Weights of a small GPT-style language model, trained from scratch on English Wikipedia: MLP 256 tanh GELU, tied embeddings.
Each number is 128 + 24 x the weight over its row's rms, rounded and kept within 0 to 255. Layers, rows and columns count from 0. Numbers have three digits each. The size before them is the row's rms in percent of the matrix's.

# layer 21 MLP up, 256x64, rms 0.227, rows 179-255, columns 0-63
110:129112112163105096110119125113131098101091131109104158116127137135149061143143106147093108133183163134086141139132143132132124162102154156127176147142154083127102150152121125140169123149110141
095:128109087153094148097135126092077148145174143138127132104159168139150123136114153157120112132133134111099103125120104138107102146091113140134136122132153163153090072163133153107102153147112088
077:116163165106126121163106100166140138112133153119117130171106099133148119138148146134087100147112143143161113115167188157170144088132122127127121171144130187140127125124094119093144113114125123
106:162081133113163120104136145091080118130129106141130136129099133157108111140133119134103090089140139117167124134143106141158077125129146143171128135083126119129140151057104123135133091161118148
100:133126117115110124130117134124093120125111114070126126130103103137148158124145095140116140101149120132112132128163057138074114147108114099121101143143113156157102117099105112119126075196152123
097:123145191077130108143135118134176136142113108113174101141112139127123126124119126116112113127117145121134115107144152131090102148052141162175124158131124146120112169095105119170122131100140131
099:061128139106129132116099071141120150110123128138133142122175128105083113098103148081095143145168128113127159155121130125135145121099146121108128141161175118171155126165135157131141132124154103
104:126136147154138127094126126143135131113112120111125115119095113100108078095092118095088145095165147120101087121137096071086131093087120144120121163139075131099141123125137116138114099111161137
100:202156133123129105137124166075094146108116147150113107157106073098160150137121166143128140154123123146158140129099107129123134099119138136090143144122151127141114142144112124112151098094174110
111:149119176146149170165123111153083145142117098162118102166134103126128138140097156144106114128130116104103101096120158077128086098116119145133145125139125101122137123140098103142187167111140144
099:090146141124139116116126127111119155186163104107153105134111120114129155113111134135070149136126146121119162137134145166120146176121163126123156144161116133140091121138132120115123101201101077
097:134127136191127113122108134123082168148157102128117101158102125146133140139139108144134118130110115149166185137116158103113107123133117134114100108116085106081139142116107073144138175110115094
109:141121131083101152152155095082070183103133095130127151172117155134105093146178102107117149136136102113116129124170106123119158112107160126117110120139132145149132145141111109139164120149138113
100:103173104114159136090096102130160102117103165088156116125117138115103120112098138113108139130116130101154130121132164164126105162101102109124155093160170182123156123152113132115121151130111085
118:123144157144130135099108129170095122123106165101151088168143123099122120149119108127145168147196130102087148161136081166124133151085131124113126117124169124160107110143137136131128092133108123
106:160097120147065118126128115130071139155134167138093082132129144150134108129148133147118088086120109144136149134113096132155117146115122149106145134136089139117130101166179090104120093137109141
112:135139098121098095101173133122107134139107128159096129131188120175141092132142147134115121107111107129113119158148117157104142142123123162141163138093142132109163090079104142136166118084103105
095:093117148144146123090080142119109164121144068103105143104149121112142157162136110156110092086124120118130153145170126119101103140159123119101132144111082117171117112145112132112158107156161115
084:148156178155110108166134119152071139143129142152149091175114131140174137092098129117082139152136125105114090114123166129097123115122130133147089123145140098167121138142118149161159134130146109
099:111158142162136155108115158116181142140165094148141123126096134144128116151099139103151155124169111092141109110107115111111150154111163108133143143120156092131118175154141145161158139169176148
085:115152141139116059133193106154124120139142098118116132129113132167162129114121129147154132177135098125124118163111120107142143097095109141175116117141123125136115063125112127114147117172161134
091:090157101134109128078139129150110138174152145116119083161106108151133124137127121155168140139136113152135131169126141179093126191150142132150100126098112105119140133159160121145134137140080136
092:135148120108146089118146147067104147135149163108133110103106155178084116120106117107162151097156131112136107138130118152099105165147136106132083155163104088126135112146125163132131162123143105
109:107094133107167113107106136120081140082156142123140114132126113152133138123112125160124102122183152096124149139145109140153141157097171133148138153109178134129131146163105150095147096146137072
108:141149124160120159159086154107133159111130099117164127147129082162190064144088148117101106146109105132149137132112126155144105099137129125147095112149167144119146121103136146134120113155147148
084:137094123176076137095083147142126106133125143145140158141119089092102080101112117149121130132121164100113144155134116140143154096134100078138134141118103121132114161120105148130176144168106142
089:137126135091119139154107150094134186126103131118118133127124145141089099152096145163137113200095124101147141116140127140150163147167144133152146138111114097168142136118141128140119141116128200
111:107138174157091124161129116172125126143110129096159151101138129158140072130179098147113123107112115153168128141150119140090137170153139130132126117110176131119106154183116157112128116129132119
097:156110151147111115113159090146110133129141095135165109149102152138169090146135134136126134080118099134154148090159119112130136138142123164071116173108117113114118077126108163146136094117133166
116:120113120124107112116119106076120093118122139111134096159092106112143115095102107101144143116168128117171124100123140057103110112134130135106149115106154159113118174125150177127131141079152127
092:101178116164094100133145062086132144110097127103131156106114119110112130131103117135131118134164132122124115115156109094152074136136132126217124142105127148124143119105133136106131118128117136
099:114132134128108111124143094069128134170129141079126170134125139121112145147117088164135117138107135129115094120165158124114128147145146098127120065089109135125152131118155128132130154163166068
101:126150141152100105128113104136101122122128125108150168172159146129131192102123140130138133131149167113138107126137175106140080147137139105114140135149068154122106116140101104170157122128092087
103:115139146145154108106130174101111072147092111122123145155115089098088106134148122154121140182111099099155119143126139095087111147131140113103121106132134163101136138096142151120134083109158156
098:115132104138138149105133114112144157073159120175105143135127120051131113127119088130145093133155146157192105158151133096132111103139122135105131139141173139141163125149134110158135138114124115
101:111111121120100113141124134130132149082142138060137129125114160135142117096150138126104114136178097131104143121147074108115092142125107145099103123167157144127095129120132114140105202146149102
098:142145109101111139096109113110111163144166125145107149096105155125154090171130089088103165130178099092123082149128142157123138135132152099155126085099134143123121134127117126121089102135111156
095:133144142132149116143098139134099143130131158126123162113102083128136119175146112160106152086114138113098172151138089119125103140080122133118173106097135141103132160125104137171112157157080154
101:178129147108135176109132103085120158147140115111127146157155127138114117155105125175122143139130115160102147143139101115175147152158116125112150130128116088097184118096100118134094124077140129
119:107147115154137162095114110101140127168136133116133145147135139117111136144115119088133102147140096066109080116126122177080135125114158143099141180144111149129174118162136159158114143120122101
116:151111164117116169135162062119117095169137142130094137162119127131090152166103107151135125113129111100165083117136096113116147153134148113123137125153096137156158094098127132124115136111176120
111:129167163138126144153136138131148121137129108148144092148100127100121120157085074109145103167119131120119171148117123170142102168120141095143116152084114129106178110127103156095169116134106116
103:143131144060120131124120119129148167143187137143154122179140147131129135148134091146121130114111134112150156148136113111138113120141103098069115133155112155154164099120133116158104133151188112
094:149151121121131092096130116109096126170146145143148111148118115100168140139164092180083154137149113150106139126165121125149122080142156166092120107132154115113163170099132108113100134153121139
108:118122134090077095141105113132135167144156113128108105118108097113142123141135089088102132130099113107124110176141114125120095111110110115141138137147085140074140133091132114097132073137171098
106:138132133178145106109141146146143136151127100133163197123097105121199132110118118123063109170149124123143078134137114126115115130108134125111167101133157124144151134136132119104145118107103146
119:141157122123122114130088116131091165119139118137153161114104081116084163120109155123112145102151122158115077116080141065134136121126106168083144135110137116107115128127119102152084129142105133
096:088124157144136148108124114092100141161128132129133132124087162132109108141159107141142158103123148147160135141132145137118147131068126147119157075155138147115118065141132138198096112123140127
106:121156080114099098104121166135097131158128135126164145139143134118124091127121127132108161126114101212103144155136158121135079123151137140124097089110172136136129091126156107144154125138112139
120:124137174122147119120131101109123071127134150112104113112104138142138149114124132128124054153143151123109058108141083161133134145136146115135099108149149112106104103118085133164159134161128120
100:099127145140114111078146143093124148136155135112114116087151126115131116138124118164135136172120120095121112107133135112142176135156145193139108120132133101112149159130109106162140105113210133
086:122099111146070144143121162120101117146087142114090145114137120137133140132112132126113162097163109122126120115160080141132135098144145120100137112147138125123151113188124105123129149156153211
092:090136089103098115119080142105100150139170171115108097133129108175112137139154145134093116133142117114139116152131109104107099139118145182140090053124141112141151124132133146154113138114117125
109:101096143130090145115119143145108099101117117116185155106101176098132136115087122123144141099152144141127095138129124109101138162086160153140085116101117151130132153095132156130147157131184132
090:133129116188138139124171125162110120149133117133145136157131125144124085124066173136099099164119163125167133128138149144127148117096124130139124131124111180105109073155121155091101124116104121
114:169109174113087125132133129072079123140131129140146130133124122086145112137122114180131104109123109081116119118115155136156128160140132150133097090139141109126102068159108083107129126115150115
104:073136127142114135105117110115126124125148072179127110115117119149162113137132150139155134118145155120149145121150149152119129151084144173124185066119153132111107116085083124107150122138124141
106:096108186130084126132147077122130183138128134155119142116113142131147120160122148122058147119151127129123137163144148148065138123153146148124118102124134150121089126131140110121121164158112102
096:131125134087122140172126157178125152138135141124162130174105123131127129119106143160128126128098131089181125115157107158081119135148149137151103140136099113113147122146117113107052139128172149
099:077160157162148088139137117120085158143124114125116137147182147171124137097100130130105141137150173174097159166107126131134106144099149150133133132132135112133135124107166151161151143139150098
097:139164118113092117138103152134139119112116158150147172143095167097144113171117107123143095160118130123108093165163133087135149192117124134145117148124138070127146098128138113155151121158122124
090:085126173128088185144117116152130161158122132114107162160118093133144133141109099091094126135139118121106128103141133168093113109115115142144134145109192101148081134115139117162108120102131120
096:126121136143148121150116116153134065152113100142155177120080125143116107086156103140112120137099115114115131128157132103109143100097154062110138127133134184124114117138126123137140146179163136
104:131115151084090079161140137122105078149120089153133178108146103132100089123132154133145128105098134139112126126127129113127109086103153096090155107140125130136133139077137115174163112133136142
097:099185101121103107110145157150140154100125144104133171127163109132143130118093148131105135144130107170126119122122127136130122113142109127106069099095140184094108152117131083128157135171108110
112:116115125133100152106139147107125139116112152106153127180129093063126083117124102135134153153126138145161085141146120094082092133108142172114088104141119167132131167157125110127102135111117139
101:089128135080112182144133137113114118124094086133122120089165181122165092131112098108142138135129142148146151167145156132104123169119146147121182078109134146128135108119119127112144150109138122
096:102122168139166104112156073154116166122122090087154128118117122077151154116109134122140118162105149152166092154169134147103118126141124133154127166107133125096111129141137179150123109143139138
079:104142138075142134106135130154132124173152107109136106112132166148140123137143123130138141075134116122128104166134127205096115134144145160101118140134120144059143162133122128151121152157122090
091:145131147088111135143163114095084160179127110128154125148115128119103129092126137121100115156142108123119168141103131130126143171095120114139120105125108115126098197085135113162082104143143103
113:087104158129143147099102131143135116157144127131131129111144144127123133128125125135120104191171150097131137155161116095123177122082147074158078110151153155092123116109135154142097118128148149
104:140144100139092123083141124111138145133136104113087141155102103150155125111111174146129146108133100121136115114111118151184138156162147123116135102165143162114161168126100097093094111128171158
104:116113068121116153147118117132092134129151111135159088150141119133098125142137146135113091150106129103162119088143154164080130121106131152087131133130132144071109107105099149133081140165118095
093:116167152126174126108056141166158155160115161127142161084128100144169166124132110139101130139129100107106115144118134130103095132106121098131109144112135117127114141130093140116176176125128132
089:110082124130154103106125139147113117147169152082139150142153154128114148071119166101101110107112101102111147098133131170131091118115123088158148138143161146094161134155117122150142124141172125
100:120167133107127108137122156120133120131134141115121128150149127103178113105147095080147161138137100075143120148122117089091120125128169121085129119110086145114138142109137109188145073095118124
110:088138132129128141102127129124108117139100106125161116078143129079158128133136131090144140166155106104121141120140109130129096197079135096101118106105141147169114086141129120144104137152089153
# layer 21 MLP down (transposed), 256x64, rms 0.235, rows 179-255, columns 0-63
113:118193139129151117138107137131091139149115136066131113140110111164137112083138159123139163176135177099108142115126119109146129147133096090098150115091145149142123114114133125093115091125158130
089:132124100139140080130087145099102162156113119165137130120122130124100132094140144105119142148112054136092102118122142148166117086138108137112142149139123137108105112107067138148120081154110138
080:168106113146122139115111143121102122130149119141150116099153127132160153185128116145163154111124136119124143088107105102087123165118145128134094134090158128130146078092148190154101102116119099
120:116108140105106114117136134160101109141134150132174109087118142096144136119171116109150122146145105140160101103137200126088173110123141175174103136123160106128110129149142136168132139101125119
099:144137142119122147169085126121115138126142082152131142095137146151140131119143140146115126145115163139155084139147156102150149104112163121120134145143097114097150082147161156139071111067109096
094:133140136145129119122128082115111125105110115166096140145108105174147183119158127106129148133147137101128117116086075127165133134133142103089106133137174082140147101169140142134137122129140072
106:124091145106162093164094084123188099108089087146150145106160140163122149128141142120139152112100148150144135135134104148125131106126146137147117140143057137126098125130132116162148141163121134
101:104134105097119146117119078117109151135171145159121092127136107084108129125122108101161112127103121099084190140128123126134145123152083099128125152137125122163110126176121136125116155094164089
083:108136138166131130138173088139125083134156132120139159143081119155126141119136119156100138153099148143114128142126108130117115156135126070089081139157129177123124086101124098170107119126108160
078:082189118119076141145147135140165137072147098137152142138112137118129163135152122127137145150133129139150120145098134092122141137115197089143147118114148142132093119120153161121110165156129122
119:128140139139123113108122145145106118087096169121175152124141111096133118115115100083138116115132115125103138104101116094133117116133150163126122116138157066182126172184124147107144142113091155
078:130131108121087123115176101145170104095112108114137150141100144117108161132111151105096130099143092095120062138108129139110137105131148123146144126127111104113121056099120151120095103116124098
115:104072132148108115116158070103139104149113168151091119144105119149133093124110109085159125137134197125140110122148149120108133135121130127159112110116153096169117145133127165124148155107142102
090:135127130133125120136171150134126159122152117174101135154129131113142108123114111128112141081092173136117148109103133073151148107198062132107147152109131125155147161123134117129148110146163121
125:096129151136144130169137138169118148139147134091140171124153128164130118078170096088128138124107108136112134119106099118159144108151166132097151096130114142157101200135136115128130127133135091
081:071157107143159123088100183148124145114153116128110131145134110091088183115105137152120136136110174082098099143118150096111131104113137118107135112140142133124116130135101140105126110109176110
116:144151139150103129156118101128094122134141148138121124168107167118109158150116118147126103101143149136131131116136117141111135169151132109078104079166137120092079165086143124132154123078134175
096:132167138094108164142176138146153159119097120110130132149084111116142093144165098132151152125124126121173079129145113118123142124165162147129162123090133079116120141110132148109165137122173115
072:092129071104141170163125127134151131101141094119123157122149131105111189113199126091109123122139162112114147111147145127135128141150108124151121139114114089085136108131111161150131090120112143
089:115060123132128143151167139160117143145093101117140197137109118116137130084149148108083125112148128126149121127110127121109131126156110136116093173155085140121142160132160114160119109090141132
090:108125134110111119125144161121092163121115100161126146105114117123144146129118126090115114102095171166144139129163140160106159081142066152172146134130105136134156146163184127123132122133150098
100:146092122136152143183145108102157114153121146120082146150152127143152138158120171135110139122157125126122123110082163139123140168117138157109140089128161085109123133095171109143131119080119161
081:159132115100123159158122081143131129150138121119138127135107134100181132137139133108147106106117162154147160170119112170147128129146139133171086073154149120112149134137108134106129183111077135
137:174085170098127145098102117122133124114148160112113120134139157172090160131150153117136117108151110167095116166118134098129126141152077146118122133114157072132139162143158135098154122139106125
110:123109116142156121122147134101111167144163151151118133151166141069111138125139129097139145110157127149083138163137109135149124118126093125074131124135155145172117167124144121085190096130148132
080:115128118049091104151130111107118153097192128126121159122149119099141150137112115118111128124092187122136152164126127111122143121169093138129106100147123135135120099151122136146130078135150113
088:111098098134148124161142113147103146137128105168133162126131116091105140171094126136128154074121098142104147139096151105100157122128103142098125143177126168123146182129142117169120124114116086
117:166145141107151110155091123122157104113128134126112133115139123131137180152108148104111151148125111064175149116131090150181166158140117104121115118152080140106124122097146151119107141168126118
086:095184139147115143136119126107147118121089136116098159122113138124107129113129108167104141143119143148087103151107130122119124114132094168108179107115113138174108162172159092106105128147142076
090:139159141113121132142174157142132132121163158142128122176126158151110113141142141123106118107124062162152096093104117185132143098122133141147115132126141112113154111130202101141154122111153124
109:153079121101167111156086145114121104163107161124101122125105135136108108129138112128170123082137126118165125120114151145127114100146079142152122118158151124125163148122185109147137106140124069
122:131098092167168128122137064128149114118102136175124132097121107146154138140147110095127131110169094131136163083120162148127086119135124131144115105102123093150116186119147126125097131119100121
117:125099137100128101130096150136134137133127111078135127096095106094153106104178158131109106120126082109105119148128116089152136092154112167097104115171117147113126175099148139129128100157102110
102:130112119117149128149140139111105176153140130108124108130094100137132126100116166094126134104142128133094184143153105110203137129122147127127114144123178168074144124126103129095167129159139119
103:137121137118132132121101089100105114114103130131105154132153106160113120107118191181112178137103123143136119095089139101103171144146150144110130133140157146117159144132143069085118126135105108
103:096149113108160109135107094127117093141098091097138132155112141135153091171106139163139144143103186181138120123121127169132145117159167092162125131118098129098132107153139131139136170132117129
097:096137131137113118099141184107072166160107140166123184137108122108152098115146112114155152120149090143087123097153150115135149126122145147138125118144098144132157170124157145109132097097145138
095:120154140129135147129152070143116139159135113136142100137128133165053149134101131180099165085156140119165130123133110134135140158117109092090141145156143160133130108137113096172122121119124109
095:135098100144149126095154139115108151132101109109133151135116098162100105169106163129152136158138155150143124138125180137133062102127135117137138144146109172144133151128112166090180109136162137
128:145116148161149123098102099140101090104151167161158118145158177135134133076131140115139128106124130141127125131106106124097076124128100094164156156104099104134111132100126116115100089131108172
126:096111140162137106130097121145141161137115095136111145113112117166102132083144122139133128148141167169077121139142115173170107131165123121126129134135136093126104156148092148139172074155101136
109:175111116154106112111151124129133117124129131171137090086139131132173148133151164165147142137117089097159133117121115123139130112126122122160125179120135112149118079137165092168124118119149067
113:110115105133145102130146186136104180122112127117116103131114105094131121098168158095151102134138111130088123105114119150143120143121159181129146104090151087146112148144131165078166121123133126
104:134103097119158152136123139131132121103108131098128126120070079125094128151079132116106148118134114114179118135117135144097096185146082107150127149144104119080101101112107137140149117093124143
090:110132146091143156130131114115093130124139117125123118131102120107122108129092078099146132137183152164170132082132132130162140143155123138116146136120091137151079081135110197125137153130141155
106:122144152067131150156134176149156121106120117074131095126113132120138077118181122111123142147141132172124139120145129105147159156124131101131117144098084130079104106152145134118147147141150156
085:085143162148118153104167140131110135157126140094128152155108119142138080141105115153151127141098175146112142157153124123099108104112148057158137141139090154158121140122143086141109161128135123
103:151107112133144135114143200135115117128123125111148109144140120139186124105130138143124148153112083100095157112112109133170134120137101157178150145106130104095194165118146127111128133100141111
109:125115172131143153133126110120187119144127081134092093109089097146126116113109111113148125158139127102101112112113087148179179130115110107129163153151089138105149172114117135144111138154127116
116:089112125136115151179106141128109111074123106106133122123106131120157136105116104176135113120166155177103120108139104102083080128138104099144112167103132172152100110121137104139116113129143105
108:103127109140129172112140128203119153149134103165096134118131119145094146125129165122106170169113118120131157129109147156122163100125144107127169107125120139101148119116139096163130094093151087
071:114129083077128123141111112135154132108155087118109141135114123118150149109112187161136172083108156135114121134091173101108138137122130126174102127126122074109148111130135157093103135124114153
089:145108123129124150127125098096108172119174139130119144122171102144135125131146145112161145127099130171098116089139081160111115107129129173133106104142132076167079154138125149133122111123174109
119:118117161165124162150156104136115128135133152095078087145136152128136094104110080117150143101125133146104123127167153099124160186112127156111098163093157104152113123126130146156144143105129103
097:123124125143099140143151129125097113164111107130123147105148117129137162113121114112090207132147182143115135152138137112164141151172087095111134117079152098163141121126133137138141086134156109
123:107100098102144134140123124132133168132135114094153169137123144144132121150131103129100162162134116136165159094128163155155150147111134151108136073125135123110106163132094161114173131138161191
108:126083176115118137114123114116118105118143129100104139147091131171177142124162092089114151113098125114094144128132105139174146144090160137164110091133136123129152166132125160136111125163085119
123:168107144137127151106154114120095106121113116119160101120121168120172152122154135183126164168132094130098123144126150134107136100170125087156158147107141101135111075112159099106130103134111122
104:158132153183156123143140116143116135124122117148154120108098126108185141131113146104137160109106125137102096141105081188109098157154117102135154147087124135146116123128137100110134119131069157
103:100111118144143157052132136138104155155124108143131157110142128104118137098142128107088141144127108126114114098124150188149118144148111134112132057149109123120111182103152128123112094111108133
113:106133108134175131158115112146103138156105114153106132093128127100084105102128113129113116097103152131128158123093137104118131083141126110093139113145083156081095145108165092100147090106150109
086:147124080114111130131149145166138144119134106173136151113158139124139113141092167159106097108169157119114147129108107091128140138126120114138120142172098103137135135109098091170070142116174108
110:155120113124146124085144145122114136108171135148101108159184104087146163135085116086180130145114115102115158123106112103160160127086122135091084154132132107142103132121115137111147118116132145
110:093149145112111131113153139152109118155135161092139158140115126173138138096152080123146127118102155092118126130124152085123142070114129115121135092107144103125150150149169063136132095122101138
097:190080159137150109121106115144135128145135123113138105160107142184115146144151133084155133111141168101141138099113118148149140180133133111114130161140090083112123129111116155133140113139174156
139:092149116132158090110085108161137116125144099099118103079150128164121140127114130135102098153085161082142142102126107141141151128132116137152135168157107155082111101170109148147112141117103118
110:125145108145160114157146153100113152145132133145132164146101117147152147153151165125120090098083165101127158118137110174123118104148104124122108098151067133112163164114115107138136115124071130
090:149143100122134163129135125121124120161109150174095139159172153123136080142128125129124129119183121168107149129087135087131151145161144166109119068136147093149166132123152130144119150152131144
078:135155128123163126148120142120109131089094147125136155165106153117113157118178139099142123138140142118122156105102108125099120104142104208114132096148132133140132168144164159082169118128124099
086:107155106099132154174126101130159096100189117101104113086141119128128138106121116132153147130103158125086136097124118132148156094143156102128114086118136103143143083144105149108103172148151119
125:130143108121135126142104189119169099096077149165125100137144118160124137104125116159154158183113101151109144096111129117148147168151111166122135131157122129100118130139092146152121122156163105
110:127136103126119147123150143125096154130147143139121075113141150127170072106175146141126119095154128159089107155155133112099160132107136134148097147083151147138111095128131104112174125095091111
086:124099143147143105143132155112188109110114107123116135095130166144142120107101136131093130120185166170145109138121120096163121141164181099119140080112119130146083139101129155122131116110111111
076:136131133124124130127116137127167130145101092142113131144146144076119178087102127111175107082185125137123116135081088101139131162144132123113148113095171109138145113105133163090104125126145121
091:144123078105149161139146110078127136140093106098113083119091130135149101144108120137126177137138097152150110115096104134126119141109073164140124120154115132111122079102168095131125142138117159
097:109094164151144133153124099158134130154104151124130120123095174121105112132134072163126142127136139171136148132120129108151151173100127086147126115121148165113154167100146135094173124144084135
105:161132105164112148108162089096127139140129151176125132174133124155119100145143133165173105101152135128148153125148140103098091115146085126113128161179154115148108136152127135147144105113171111